Part of a small language model's weights.
Size: width 224, vocabulary 7304.
Architecture: RMSNorm before each block, rotary positions, tied embeddings.
Training: a variant of SOAP for these matrices, 161M tokens, 5038 steps.
Each number is 500 + 40 x the weight over the matrix's rms, rounded and kept within 0 to 999. Layers, rows and columns count from 0. Numbers have three digits each.

# layer 7 MLP down (transposed), 576x224, rms 0.158, rows 78-119, columns 112-223
547435517516514449513489568513448490590556496561551567538425547525498508523487552485506482437497546447486534484513406500481508500479479495457479527481516474506518479530544462486475419478553532402510550519512546473484442563488566547543488495544537466479472454504529500524574460457472553496493504516487474514457521553472523472504499438501
512570500437550545447509463494468505497451555493450540455526521467490520551461554563480529509558502520522409472521519514480513533500478540540504523437486499487477464512520500548514558568549504475447558471524473498562492553467611486466502486511427509529491528557444541471407530518563512469561498481505514466585441546522410513550461516443
492495520557475505466477496512545568543487528506477586612520540493512521457574485472544492479466512485455414491563538503508476546457498566494573536511498530504461537528516509501446489490522536520532494559497468474458510423461522546431609500502519536560492487562470484549538544487465484500519561515546541440499491417465556526476507504540
535541439543477428476545551498568481525518517520457486496519461488418495531566497485466514514482423536504540514551500452443550495478458458526528473547498503484516491457525544398479553580508491499498540432461515440490556522515518530425556520536495486478428534440455520470484496499523443586475487529518501519521499576454501563522512545445
412518530509456555555550508482526526495512504561484430517421524567551472534484494494478533553532472467426491474548533501520499502474508583510550481500573485436445528557560517486488533542473520485437413533485471471501531588540504481478454510555462492588478497478502493530432546505489497515469527536556475509484464514525458455500506515448
508491583508530435442440557456506440495555459521500406507495424505500462467484434463503501500499478434539487525474440519571481449469467543517558524497481498472516498534490499573438535475507492529530458535487471484458504556524477518481496501455485457510502491507478518488462528574501474508507537459431560413491545455457541508514468516556
509541539492493573570487456486481528511480436504511489477494577473529510491431491530526517540496463499509461456560499477500470534473470522398437485507385483477462431520460476470550492489556542478495575562526552595515499496492474419461557545481480477473483553575481517501507477505517636555548488537507505527389527478458500496557530508561
479482492520525455465535492516537550569506530451563546493469477504530443492543494546495497549436470472471500511484564522513479506476538539530526446551575478517512460564523492445485487466521506494477442511428494437513523536464546490512538457473515421515490566481540481433539544505435501532498535461495531503402487469522564513574470537519
495476479492539463535488580502491540475507509721561483519518494459489490513506524425541563478473514525512468527515456494492514474483519528553526469426434451519505493564508502538514478467522488459482496459489552508509511496500525498506471497522476560499458508526476461524452584447485529491525462448491485474488476472516447523514451501477
525506493480496512462443529496484484489514557497509555444483494475584517560494601490466457509473544587543453492497513422445491527484471521501567492486554539455529501454473500505503496518533536462494540522481558462505459491402487531468530443536487495544499476556459457495475534520569524452530530478454513559475510560524538515585513534476
455511492462454556500546493551440528525477509449510407440434479493539527452570550437548484532487472523537529406450482499412453505499486538442515519536517440454484533513477497486456484463497465544453413469423480503496456487502495413508507421531471456423547473540514587495495518520484580471511508504527429463453443441430467472479511441590
526504552489483482508643496541498406528537454487500474394528531472519471471456503531492515462424487472568549511438532497492520542514455484525480550494471428437547573430529505503453505465453587471438545566544580506508514513493496442399543503444512475537512475515515456552527476536520554471452500456526480425384520468535533568490529533473
500508469494616514505463539468464468559467531570510468514519484482564479382540477487471499511485539445543467465496564544478464469560463444429473499496478464492488520498546579501505504589511464534395494439424527412482396458552605567493497428475479476569480483503461529484514518451440574536516550449552555533458543496568564506551525527566
517498471433535449484433540489508467460480551338502498521474443473494412471456489519464539464521448477490564449473503522503491605504594500473524501489491520559537510483506487446519516481534507533493437528468518419613546491530524510522520464534483516539444581486583536481504601478491477543485478500513440572448520499487493540472561507537
537444517496499534568454502440480493548518466475463497544425422530538458498552451518521513550506515501465502460461555450456471516460527478499483433486481504537527490435504496570457523470567544427445461516473449526584519525510516535509519521527470446503547444509461537519590558455565436500522505536455464503506534548481456576481540531592
495482468467481499471535599525448493564452437538475502531491431566569460478488459525532451472497529481520491550473535511521564475515503568533454505486448497589535493518537526524567423498518466470471534528542522480503530480465478453448541475518535587484532460463489425564501468564472556517495560477535524591424523498495499488504475562474
507474567515517473465540521471468495558537454550460460571527545485528498513465493550477498557503528505483587516522519453462494474465483502435582509534546562479496515457583493479461517508489491426501525550422550430506470515551459485522521480495484463483452540461491552541411519488507458544561517471506475523418492512523577535453533544526
549509422536468459493493524477573465461482472467456475522520481536435493543417488473504562430489568481491461482555482494430503493507523458469525503446548581448458441517514520507443396585520435563478550483485438537488512465569437486549501490477492488582533504453536487457490507474470572452568503481473515539548517553507573466477475475534
466497518517565463521507492607485442451515518463545531496423519496496507548429495467539524524523467491504479473519526465548524483544475510457493445493481422499525510514550492449524432483542444516514532491488542503473443464478477522456602466494516565452555476518520512515496514495371520470525504562502516518496459449508544486538449475533
523480468432572492525529497457544522441530441592413460509488506469497554539518533529498444444464477552461511495516596510480571519512509500496525503474529495499557525494577530504451508534459482497462485522516479489534539509438526503468503497494518488546465521472437484482549493538553540524560435477500492530476538496526506557515536478533
571472514580532452552491601564527459519463509517501510522509484544467453491496512468591582473515492496539505530512484504562531507450589507438496527529514552487468502471533503453489470439513508477471540491540446442539418478476531430496530414526457638498524439502531538477470501509485488520446490536491499477502497537565467456557499508484
499547442416502523473405456485520419509487477503556511596473489470426511480495520489490472461451512526508511509494579516551578478498512474457577528519542543471516513461522531525519560498502480520524429490425409554527466511495458451549512533495479567487494482488440503538498443510578543461478469512493517463510465463485528546446564558514
458468529541523451437538503472531503528500397461526519565448455476465497517506462477414505541450440500493482486538507518501493552616484494406501567496468482488547495580518426490472453534571481540496436501468490535432494537542464505492415523453621459460540522461519490509478477502473529443574557530440455465489433513536496415508469532512
470505536452458455411500560506447457491515519563543485503525471487507433523492558513486521488545575446482527538553537483513535392487485488508431518490512522536406512533485462510469512493450500419574488460544532467492562462546482534589482520526516473532478484486543542489485460480512441551522546517482489473520568525517475496486495507518
457504429555538482511509460522568490457586504344509563525433561488453560460498543507509462462423542533470598543532588498470569517479439492492524501488465454519453562418507542448498482518491549494419484521540521519548493489486497487483542538470571425448484540531507544501518505491464481503493537534500525472519509528534473492472421535518
484523562554472558496545510469493446554528489491549475560481470452573497532512499468470446519545425510492542538542531497505510451516481439487463460440444524492484477517447449489467494510496533467552481535458487448556482475497543411556545512497531497491552498477484521526481506538524480485511512464474537476543519454565560443557499522479
514539497493510462507483524488519487449495550543487497561468441497538505459540523503541490579462515476524522470580534512469481473477544534491550466527531452502480523437474461465513527547549523510522548519551493474506479442585415506517478484463447453488426507438462436532467497572509543478545464467470504504490474525535518507442517483490
513494473570525441534569437499501450566489490623546496477510500490514492432479471497546457511460506528432461468489489476505485521478480480468539477481447544497511510518454459510537539458480505571440468458467518434478487497483497428500551538532521689520517531544492510563520482548487494480581525501534511474516500537528531474492526473524
465538483475523561564567560494431583467494519450537448425541491467491503469443489438492454455503525548519506556518554450471533515434493479454454523489536524499443513508479493495519478477504494488454539557522578455439429461560512499493400513461362451388543535498573539518500444489461449496469495545507499515442538477492472477496481592621
487501522497532492493497496469535533448430510526502512464483486434466458550493497547494530512531518456473465500463485510473497452463496512535577488478534481514462523541472504553496492504478502474527446532477499480504532460481432488527471524498477671497458536515571528484473502449458545498453463520480537516531520519421546476525435503498
438514539507525566553491545520512500552487437443459528477501530477462478517521453485457520509480484549525528530488493425536484550479506487515524478534527467457497515538512482414441568471496486471500539482539465493607511505497480452527536546495510427477541519478517463501550480482521475547473529497500478472499488507581528490479485448518
442430521541488497514512576502538430498554435503503526493532391593506473488509511520504579439389490493491497556470537530475502557446474492539472497418541490508562547503560555460482481526473466455530483505512452525520514431531549541530466561505527474439559465503549579523439473518574583513459534407504507411509563489489524511454516528498
455470484572456424494488479533517483509527478435397459575498530511582489547473452509535475525524503510388558433553519541504521482451495478515554492507513555570448475523488592441469497471473467460519521472486452454439490445483523469501558541478506544575496518431580539422492571486465495498510578545461529546535511496497464540556473499486
470541572537461480510411538569515534516479495509488492513503546578469538565534481476541521587489548412608521478549509500505568531498500518492516457492510512522493498508535478496528587471467445514459478480480582552464541495513437521556464500434526518496491518435507500423535570453496483455489440409500527488473536532520473537483505460419
474451485555563491460485487504414486487461534492588529516492478419485548545480528551520477515451512559497488509514446467499571485465478452451523504517518516459490507441472423555517479466636530509545455511394522462451520503506552428510433517503506496516508474526511426546539439547496397437549518473530481484525420518491504479553439504450
472454581525524453543560503453458496518446495624501542523438494557513450487413497509499515484488453479519516538492517490531492446462473546490555439539472480522566454537528500475477502530503560418499527517484521507492473419478528580541514532476508587507499460519444531504493534464471483533471498498443473580526474454494427490480517431463
493548547513498503572445478543509496487515564489466496507467476512478466527496484508524534474469468530576476480474478491460405515424449469512431527526480548521527519525524482479516508430482512525538404526514495437530542441455471516517473475533512409441551548451517556523454458527487466559463472475516518515528509438457499563602496506575
450459566492482494557561437541449547519548458448469544502504529529446492460571537478427484430451508556457513522535482532527486499486490509538465484498514509495476465490457504498547446508585470554495536451486449520507428473461507458509492500432455525477495466505476465498530442470442495488486525572594560446477457493550558448552475465482
460509528534464501499572535480496468560510503463487516457532513524585494542552492474428469510485541488447576549522388480508474513560476497411504476452498489500552497473517493511484540521441555408448452565483453509506481466453529510497512515495446446461491515437485429470504528539552523520482539536497471557485483483533481547502463494467
430479509508490506530538542557494487473544453546454469499515489518529492472505572485539479499505459485496432517456532482471524392505466575464447501506550471525546442535523489467556513523465365438476483508606466558467480573546498564484504605424500453403422514532420507441494489499479484430538515428492545504477522469519483488545474502527
438469503500517489496525532548462479558534480537542521497501486468481514483570459452473536509475448460546459546468467486555474509467476483525466496500472470396460426453463509529575506548472562568477452538489508426471512581405536558537586553428532483485496571427508508490555511480451615560444518501540516568406541549442560534485489507484
487465513412472480478529466472502446532518538460532506521486444536515558507499519554492533510498530497480500523594524510479518448499467456461520452495475513465472574489462468562537494486471505520542458478551502494509480584491567457431523534499536645540437551488501472596475486483510516511552521386481517445489510489464477517606454545457
# layer 7 MLP gate, 576x224, rms 0.162, rows 79-120, columns 112-223
510565517511523494514553388465485439501514527484492535522501493513465502481533501555523526502561429504517488513574487424447466457452574500493523488507473504499459558502517415457469523484569496520539528461460427468512489501502510511495481532489477451544499524506495493476493516455550485521413483414387545507460513499506502459518457502422
519499485403519506474495492485518535562447427499539560524527453538510542448569452503486543485515546487529519503452411505479486473540439542449497511553478524473502388472530443453532498472466607549426528459508508537443528509440523478546578512453461452478544522538565494584507493449518361437465519484572499531496553425506529511464476472474
473538481500490487514465553496523413489482463520459514459495480530558499481524457472507552491486475536569549503494517515411485514537493468494519446508446479533431484481528558523593539465447495447508472504450426457503566460520534487501443597537519515536437461553464540498493578496479516509445477456494566475468539493454499390533492478532
461461597497479446546491521525434537512491555485491440506469495456485531471555549544513531453471477497508556498608467525496515512463518474437502504552496524464544445567528473533532546456459514514496555482477556493502483514467452466459526467481499478532525462501547525438454459443509525526558489564508474421468578505568483479505479549526
491430493486430487500515460504487493487499481609501548542444564499520439562462471493495554570578476487605543502447517472437500459540522492472454466477497515490458457437563527526555504489467541507489539510416459504482495523525561531551442475461493440443504526487438523481517571473506491500495554476413523551490409509498485512513506499440
402529468542488499448502499550409550514489504486543517506456466446392437540461434485478522523512483513505516507521528546414524457554502529490472447504467496554419509452489595603477492455469543501483534536441520524507437528504538422474482530511492589504471471493529496497510450496535436493497492497554502481518514509552494450436558459492
458510528535541548537465502485531512430549409488519396478530506477450452406469460510488507481546601569452480529513491493492502499473485464505526462522536481541483454479453518481498497458523499513472450522594485477429463447512529452451436530548533529486425521449537558535419485534589600527451499518483413496503596574419534554476513567516
471504434403537510537511506524431564582609483446540495425484466562409422598559457500579569488451510500493432519548478551486568466516612561600541469480499492503518498426456545578453503537549490454541442457451626496540494510498471606424521554533549550428505478474480433493505494462501548401493513441482504535461519495531499494540483473547
498457464517570545541524475483460498541560531483479440576520525479459519514522434597522526518463477462496563526516479539626468508542505479416444448508507510497476489501477466514491520496530530633475545458451465494492508531499420500471519529457494488499490529522429464456493495486487537543436486473443469485498530436507505536520527460508
506430426554440452571485555492447596482515496518560483495521565524470425473480532464528533436513486480501392478475482622478476462627530438450509593427506580523449465484489427523503475549610478486563587496531496432469553500492492444505509466568502520532507509448474385508376592520486439536529481487549581452458508548453481486525432454459
547480443450476425545503518479598458503536480571471524500509496566522497522452489484535439452504503456501513482524478505466467415493552481451485544427526594508494478531490574472562359493405567468537480514592530522531508491544545501558519509486557499490438492489463522410487475497523520525509506470516494453478440449448499484446500504452
450459519516530497508450461491516464491514521492511512549537531484476485515494512502543544516431506515477477453478471524486402447493538482485495471617455481524471524473517537444563545554458515535564531565469491522574578599507535514508521491507540525503540494522570442412445509479492572436472517470513485454511473515483462469550532441546
492572609493545490518577536458520509486498459462508496499553533563523540454456536402411575533515555426566454417512480479514455445572515523529517428473499518534493530499480515495527499519496489521531522512557495570453491433487501437525550524456482473417522477507501543480480487480531506574431455527503502556531435505515547456512502442520
486547414542560538479486529468461584527525525506464462442508522466440419495479417483489469525520493455498471469484526522541582508502510503471479571503460490505507440476489545455466531549496561557545527417482524503490516470505539562547479439515550614549502502460571468505468472544467582531440549575467563523501501534467478474501466475503
533491585564492487486520497443505502556509515448480561535442467487500484487522396523502472579535519442477456554460523553458545541510584479475500470611465525526456494483449518450542474421515498570433473488440516468522532475455478471525510485434551462589563474442535549445558479476560535479528543483541508541537547520465526443481465539437
415343523510522510475470463530465532488457513493485511506503516507507486523518472487446418513482485454454543451557492539532565482495535481511448464471491525513433498503504549517495544490522479516514499579457563531475471499527541552462555486504509524565488487538571521537488472507590558500493520520519488408481576461553505398589424472516
432477534512504500525568479584507428466478577479495469507547481514454518492499501455486496578503528505444567524510507512512523508570531499486484538480543494540542449528441487477562506569528554456461531499489484557485468505524572511450448505489442491474460520553484470456459528517549452450449476425434459494475538447545487527550455478495
535485496539516427473483528504535547420499445526511585462426507530519497490563477599557525487488513453489500518486491446534514497467514462506468445518458444514495518457537534493535483535583487476453474484472492524433535523466516587515589428479451450499592442522478508505525484563515550477512473514476494436409481405486534437563483606602
466538501484488432545541473488493503548462508500551593493500480515506456567511543505549456454499465444467496537471406526485466435525585460533453439529521526471523488510547502461526433386493458496477525544485494531470508453478556558452499486568465601513536548483544518539486518513486500497486517549470436550479481560618534474532477528555
528411467438535461457515483507510482473523518528490524510550507556471527457473544457491509463524485471535581527501468543592531506497551441525511537471530458474492545512536473561457483460472495473510511488548472502460473460505521421422529544496533549502571515543547460490511560493523461526407444525486507420515493464500495425534509525580
432495461450527576465482505471581459456481534418536522599465463561484497504454497605454552517493581411454540559499568512480536523504522559478471484526468551465504469598480495474500509566476514446510529469487523481596513427509499532525486512414519492453498531503548531537469449483487462488507501574505543508541500516467530486477524483489
444424497456480531543526428527503557577477566519488448492479477518417569523485521450492504495530496477519595452482536525509549523416509450490413466481441464526483516563535513513468506453464461503499516559584478478489524464472459472445567505500546546427478536448487564551471489518422506520455478500442459496462550509542537469414507474511
486543460423459532496496453579506446477452501507560527473539534486446517362539549496496505485485563497529526479451510508475487530437440500524533504488473559465473527522506507462472551474482439520488520464512451578483469484534466449475597488494522507491468482588455479541470437588499521458490529395565562478467515455478464515543453485552
579436489508545522492546557504462547565529391503472425477537501498514456530490485531480498478522458522471488501472527455558490522467496463490567474504508535479472480508473465469491489517549542535459439435492480444434445503557551521503421547515447560528491468442514548505477538545550500584488480508463503503574520489545447468473502487538
516597424560557456506521529553522540510532485485562551512542582494538473479469474538527542539501447399528490540532463505441504531495493480490467499515543544526455470473531598521480493514409498459542569472517481424524522517551485491500459464492470459552465473479464486626491537544468494493505538558472545399406488451462524488496593485453
445453454555516470538461428479488514474490525450559522493509463497511509515444414507582503497486484436510460520563520468475524397465508474482461509497507552424533567525463535502546523506428499495516533474493449525496525528584517473450531567519534419538487480479557485556506507496509506492543525461497533487523472507517535511445532455524
521517497515496448477508535522499521507522504581467457511507531487459506478432469428573507526420482553445447501486487500490486528458512458493523491537498542437476508463462530492479437476498520578497573500548494483509461421471498480498555525512480411543437502563547552522490499559481506471566570525518496453438563511562499447498484589544
559544467546556475453531515498494555446496553495450447546463503503538577490449542493520513482521588481519536464505463505559458525484510503510477411524574506453443470489503525469545565450488497535558434481506464487532501548545477552468480442475433614458468471546483565482450554448400560504515461564444495466491492514438465492609457545590
501552503484489544552526518428491558479459501520453527513534503493441502496498494493466570525488529509456467458448457465507466556516540526496498521570426395529482487522485530524496510588498524527482452540481531466584479558431523518478498534423485497543413535469486447516478479469567472424471547534404441485457498463425530449502526517436
570468495521480502536549483440486469509472515469480495453510495470552528448463524524590513496461574568546444516515555497442514533575428504540533474509493464508486512506498482489527450528418518539494457496497521493494429584512509534562510543442495469560520543505521482473545426453505499427400516492478466534488495446476444527449479519490
595458510462507490509486521491578577386519466509491508488437559479445513438457497425403558476557491458580498457487546518485553497473541480502427530539539468468513436523514548452419442505526480449483533485493479587480469533481458542484511475516471588440565555483546487495463544493526482406538460512550482505443532493505535487511459448577
508485500499572449486520488547441606467461478499520507482471509479518494458500518519535616496547474476484524568512482537479585434548541515506489552517522501553443535473542468481387540488475526511519535485500530537512540495531448580533465471572452473502538449497471499530568486483518481483457462504488483506552499528445477440490502546597
540466547479463539474502518396482502518459464614515535529486552466517513501479526481518430473520434465472506540495465484504465529518505511501464517512547463498610469568433550465432511500485542438499447513457508500478447498484555469479499439529479427530505521551497495489488512450470535531538471492475490556462476503550558411595525471483
570480417499491501547538484499510534539483489486550470433578523494485519513445533574492496486594562487505471450392534544526555554533486431477537479507546440415533546483445499493468464512532503517431474509537482488450582486513470473579510491473483420523497485493464446479447608489512516468453442496434579485479442499443478438509461537521
503440498509538467527482436528413487559503578463465469521469507455515464418469537545570412581541466436525481501532473441564466501542501555511501523534558528416490398514577478446516551485560468461522479489511550518420497484472579536476524536508514497491574511470461469548492532498535501540464537518497511604451491454514502529475479474456
527515529474495494516468479536498526535504556491489489481453409508443453490497467501493515530521486519526389498459488483543481508470500455533526506498492495491481480545593465479521565554467494512521472542448495576482546510487569603479503486489545521532484513530603456458505499596444454523489538479576445522580490480497572480536523514462
444568527493543527501508493562499482487507501495531467491529518565479523516549518484467461506571490515507506477507510465491451460488534488519468435514523519456488472479476500536418469433513488483500500539534447499404498439512429531538519499511511481521432526541451493437428550463538535474503580426544516570494560486530462527489497495510
502550461514583508489522512534414529576477396532509519500459547481513484486449521511494522469457513559589443483469567540503488447467484548511470497501503461493461488411525479627489520492559469412532503505493522496512552543468536547401515517448553544461469495449509543451496433497473535544508433533478479484462476554499426432484454494474
483412513484539584500472487496511430520505565501504539481463498528455469494455525584440528441477524489516484473483445551523481480517520495489451474474540484542499471498515622528510441401513518540491489512522484419493517554505582520545436516384465466555509561599503523459454444449631496463502554418498453448519505456524432455552541510470
501478492428492442536525458525489497513510492449548439540438492488490479498491519488510497458530508473496493546398524510526545555459542513463525508507457543507463473539531511460474471472474531475505542513487433550489579528503521532544508513518558614583544470535581549510566531495468459525530484506498488471535438481501521448544530462523
501557552445463465491512512554462476604520541529492506524524516534507501490557493497504464526567492436503445469567431454496564513485498540498466463402490523520538487501532485496494506479488469451565528455519565537468559492476506542578497535554490454596485488498515494476442464476542473482457540400493515510529463572481549450555509437448
453481550496483497575505515489459530493501504461480460531444490539421526540495497488502522467533481479620449524482471486495591485512492581439515502392454393494427476504493521490532506540547482481513531522540520488413511461464461504495549518481504515499568464505439547486549430481437517497494551437495492494487498469483558476472511511555
# layer 7 MLP up, 576x224, rms 0.166, rows 79-119, columns 112-223
574454524462430520507452505529512525510463478495425476519501531556496539463424445546481564546492440494419534414461521422481558481526427532490535490537517453518508448509469519521502480477492528541489550487522514473501510551530466530466408476465488515525455554506482522447458565465555447497528494438478542517499487529488545445576492510512
409487394470539551488502441583536526522455489510527527461407524492503473486492529555474492575528558528481496540503495456477538424499506508489524488502474483539459515508447471550498498536470445454470558423481478527465543500505557578451509518489419440451504506529495532484507537507455485436504469600488528488490496463586478504464469499494
525480539505503482452434551483518523488489452494486516465546574468412497450461503470436552588532499481492539530452532528471488477450520495515520541516530500548557512521506453486482444507501462493510500499506502537475527579507537524480490478498457452509497466557483504454482434506531441564546519508542519528455496627455491539439504476481
494424523447551509512512433502477432486503489458523524477498549519532435545512470448462465525533481520541475414539472505507532501482493488434533495486522546489520495427532489477508532560525502563543574476512491553448480483506516486491503485505515526509513527515476506480462689500503530519486483488499431491450515582553493506506478492548
397477561463547472549548559511479544509518494441475448537464434493499480488501462517519456543476482503507435555535477515563553504496427521495560471538517491522541503489506478508455509480546557553560446493498519484519503494480515491514506527465461515423518490445515442512560504580558507492488550472481537499537468475596537495445592478483
462454491487599550529522534538492588550542504494474488515443452484528589462520623555497552411461469545454538562490413504547534548541443481473477569451541462515524443446532516486552544579533522498550530462527494507477564548408487520479427539486479519475515509451536474557523459500519524548445511522530563509478469541486416494510460422558
467520542554430483447480495513477518488603503481498542460537506477558525522509496540573526487445482460507508433521496570493507560483541463460519482476390523459504477451471492452489472522576504522511536512504501542487459479528427365518474499482518483568528418543540531511524483431482524571561478464581553458459544502484484509452548443459
543518581543509473500484495489523543513569450538518509530481607535464454515436539584495461453540503575542479458541526509472437544532476556502534518488487532525514466508464537475462482437538504496565473409505505428504513452551440452439498458533535496517544514536462511452443553443454543537526421507412569552482439458438398511512489451475
483493513482459483484567488467520497534563472496482562490460427540469581506551532443532439462473544463479497557469446512486501435504487496538461448538451494445576466525474539459527416559466503506503457505505488529511531468414560572541412483476439578502511511490508517445520531509511506520497470576522573476546561511496535576466568465481
470427487571455461518518559449531610507473443455573447452512505427489529505554502435483462503455476563559449545460486619451424484517508540477456522584546496484458499530547521536501513513526531505512501457462549483440523505528493554479556467528523492540474533532407446507441507445496505529457489564579505451461492588493562416520551490507
581535520499469493486427441532420515528504525446493474528473491490476551479447600500492535518444527440528408505493557498557474522500427456466486529411496519552489464529463488566545444519455498510536504463453571481465571461518547536472577485498503581565487541505415517497460476513511505496538425472451494515512493467467529456546518506482
502450477583493513514498545493462444541520545479565529568522484445492525485517550439504496505476509531522506529451473498542439481518471483519589485475564530453485503478463506627470547509563482554520511514494474368512507522517483514541490454520422461448422442500425447509424480492507562441461480541535479492536502503491423491571477492456
536546527542569457465485511593532540487533498457539502469491520509515500448536561485495515591513497484534465509457502539498435514495542468500532482479468501457530514532535513502546545549485520554525560506491429524466549510522488513545489527423495519494527465495566540475514490472603458519475484504537489505537459487498508493503538521559
412573474497481534461473453455534554517512551484540550532515520518548513469506498536480534422521525504505572475486527484480512464512458506440467421478438450563527465528579476480500483457435548516496506467502517530577522467478506497483462534494441543479470506437426494483458432543508445472559511508528450569566411448516524494460494520473
552483488432482517529550475500541465476507546516515489484472525484432473425494464438515469560474513492529545516492456518488553525472560436532497563507479481556560506556517497486523462497592498502432477474467559467467470514486514499528552456480572507484528585437486541452472434517505531459514510598505503449440485428524471538482471548495
558501527464455532472505535548481524481491558505601537498529498489512581456501480555504508489537526447594503452425487486470554544483490521474500496504442456494415487484560548566499507466546384437515473464452554506456476465472475569524470478553497524436518554513497481502469489449468467420519467457561465479449443588547553484564488521486
530445517504458508542460502524511484506491481511539489584511541520478459529490401514478539499447495512511570436522518548456520493470460485522474554546523520477543516483431514510567465449510421558538562478444546478504514541509478501551533546420513537578512445493477521494610488425465522453518492548422513429511500509493436503415443457500
532461540495507516485511532541455566488514458496457406504526460403488524489496516482460518446564615470528522518456457482514505498499527528442529542532512514496479542528492544458489457590484460494497507456501513519507561554487538431527481477483522518545474493492509535515481456511559465459476500475493464504573542516465544512462535440504
524553523529460558451481478446545554532456548503512561463508414530561600461459482478490484496494539530496461518523537502421471506465521547529503517513486553573385497533542499504502445474500503598546473456421403463468498515584469495465561536436500430491490485522445534452449525415433500549402441481533474474537466499553552510525488548511
504483548454534423446529458447504460538514533522454456545464518483571516460516565493475450456483576526477537408467607460476488565561522449479418501391472482538396472541450470470439450508499538440478507497533555515465461451531507435477535488526479515461516491438470496548594449493464530597442478500533449511462522525473497518516505623507
500543484518578487506466550517513462513452517525504472549506500568484506509452437463507514484560449468483537554516550508480602476497517488493526488576478518480461487441494506486548458472488529514508392508515531491568482494457451480458523508515497424515521571453535540580536533564469540508527488535501504604516438501529515558463589457513
487546542475530483559517531435519525510527415508533401560478522491533469534548543508525481447444491532454449494593539470440481532538463500463500486568491398530526538484535494494462445503513622513568574426563521497521522461487541521566466513501517457569451431433486542454519498481559520468590543524559481444485524498502503468518558582442
491478506499490487506518492558511580465482571455482528492449485477565422475524464566451561492523454535465538466533457540489477475528450529414452440506441482499493581526472482557481504488487478522481522600501484446473449582506506461472512536519470484446505492495498478481488490488504484426488585526478512515487505534534512522486435549515
521508499549568458509510460498469485442536420540470475472458585529512469374525464508482505472487576555625422543477464431480504489535461512470494496463498540525502497470538491535490538566474472511506513566474504488514426517489482448468460462530502440524483419536440488536503421577474512485522589520541513510507555525611445515451463486519
422495471456491524555497468558462447559510456444530438413504496493488460495499517447498507530503464554471523528499484432460423500554497500441454477514492548559520567559464536446540513517478468534514509457466540544587501580448486489534524435470538478535522500540459515479464548515509540480480434468488478520462466567467432432526535519518
529481424525450491423522479537504522490506492497605511470531521520513452526583562483427516439584492483471451537425469535514486478532531508529528558566429496519447489499508479482520465452494534491491506511490446476501473527544408483478557447491572542528498529475514538435489495407503549468532492539483474541485545448470537457471516488466
526460528507543537489452542487504563460468496439515505492507427518532488538543491550428541503515462526573523525513511515510464507458544479517468506488512399465470513514559487517491503495480461496514530571506455552460511487522506495518538553484488513507538537458496457487478535473514497470442441469485469504551473463453442458455497485456
502504479550469518570481507424506555405490468492474501459543560470484496489496417543575408485497574535424469505489554410437488414544527507514486502485457456496507487495501487460482469503524530507507482475525528519497500463489456495523503478494516496537566416535483471480518428428478421420505516587542451487557502508518466453446504544439
539461516516415516500582429615532485504508446495452526498482528554538504503568528563480465506566429511503477471524480506537545418513495485449452510491527481507555502506468517536495499519516531514514541484592489442507459467582442523485492543565545486434477593535512570419500492568484515494547527482494497477469488489464466522472501461512
556459522526435509550484470420505482552479525510527496492544526492538557563471486554479453472532501603530468470551445522461517529501484499527494514490481439595430522512460469407513495494489488440548521508488462459571583529494472479559536540566397448513519493459553531444423517484506537480486553514453435517540529460436441510508485479541
602497442515461444468559478501514485450551530582527581508435455542462511533491531441462473544538415511520495532410509487532580553488563508508501481553506496510496572544470620446418541514551435483520529506454596482503573530535500510436473569483550506500492539409452449575457439544541543493595521494527438446499555554507553435479489494551
517525416504421510428497570482505469500401404474495460509543493597515478488514599481464476486468461466492412511503481453516402478492449452500472532497457506453490512468493559535467450483528477487472506510487518508520515524441522498444514501381514527462495560477497514509486506484496483509493457530539489563473536556536570497481487494455
457546516478463461516475559568511450503520500525520428504551501513526453499576448543504505560464501465557457486538516462511491459452515412492473492460505492549503542544554544532517498435539544481426501559486508555465490595522482514445401563517519533540431421509460497505488527442547492525482565470424526502524497492509416534518512540498
528513514512531530471442487427508470532507537576553500504485519494522531452465479522592562463542504573559492638455447554470493433553476464539541551462533535476550552435451486477471556441511493495518597546574489487437494445515530415513543512394469409496519502488481484448515519531527516479443482551469466466515521424502474581480602548541
585460477471592523472435545565473487429514469465529589491502547507569536493553440448493496426572542463464482501508470570425515467458456460501493479509437446491461560521480462538511476477487536536533523559528466460463431518481492551487434527429530518499417493570481564537487446557512458473446489429580494483506517573459580492480538472570
536458484521559536454576485581507505518478525466539543518517475526462492578483487496432536526586529519467534514484449493524513559533533454504480569550488486507527522556482440569453533537486475430474524531490537508553540529493522458506520493516528569521539481443509444502450501591535473590435491509509447485544614462457521589466466468500
476558510473498520513502482501550537486437503585432525554544533486442484552478490519454465511515542599501561590429488541511487518482476511512519489544464488632530439560538430534470557487518479475475502523486568451489461402514549505483546561504475485481470464484540546502531477466478486498577525557443493494499475511472515464515513451444
520476452484493517467552520456537475520562479497510527525542563504451532525549485544479492514438470456449466513551439550514476467423466467545529484425494528418489511439547523494458547555498528481484502468497445465441555529540490491475562545449549510545480535507486509457449413521446457503575474570523520479454455574517503458467514522451
468446581488515523539487510506484486507469495513431474535452461543492563534577453458521465474485545445518541536499502493576464418430547551392550472518555467485548525542538520471498549506553541434507531509536454472518542481539475523505504469404512464524450607537459492513474551479583496432446492539465520442528456508480498472545427470546
471522477515499499552473483497496504495531490431559487518519528516464582536530519496513518435440566499537486490459461486525543559400553519501501496461490503505488529545502449486478439451470496511499496464469481521464508505470438533512542468425540499519494501507534493546489574513505527519484539467516495521436478490501562463452442505444
433516467587513502549508492519526492422537491512512506519463466464482481512513505501503504442474545552486469517528529534545454505486505517462627475571526506499458462492579521523515493456519471479464471488549457496505507540578434497530542465505529521510519498466523497420561480529449487488493428560537500477501515482473430519526492520448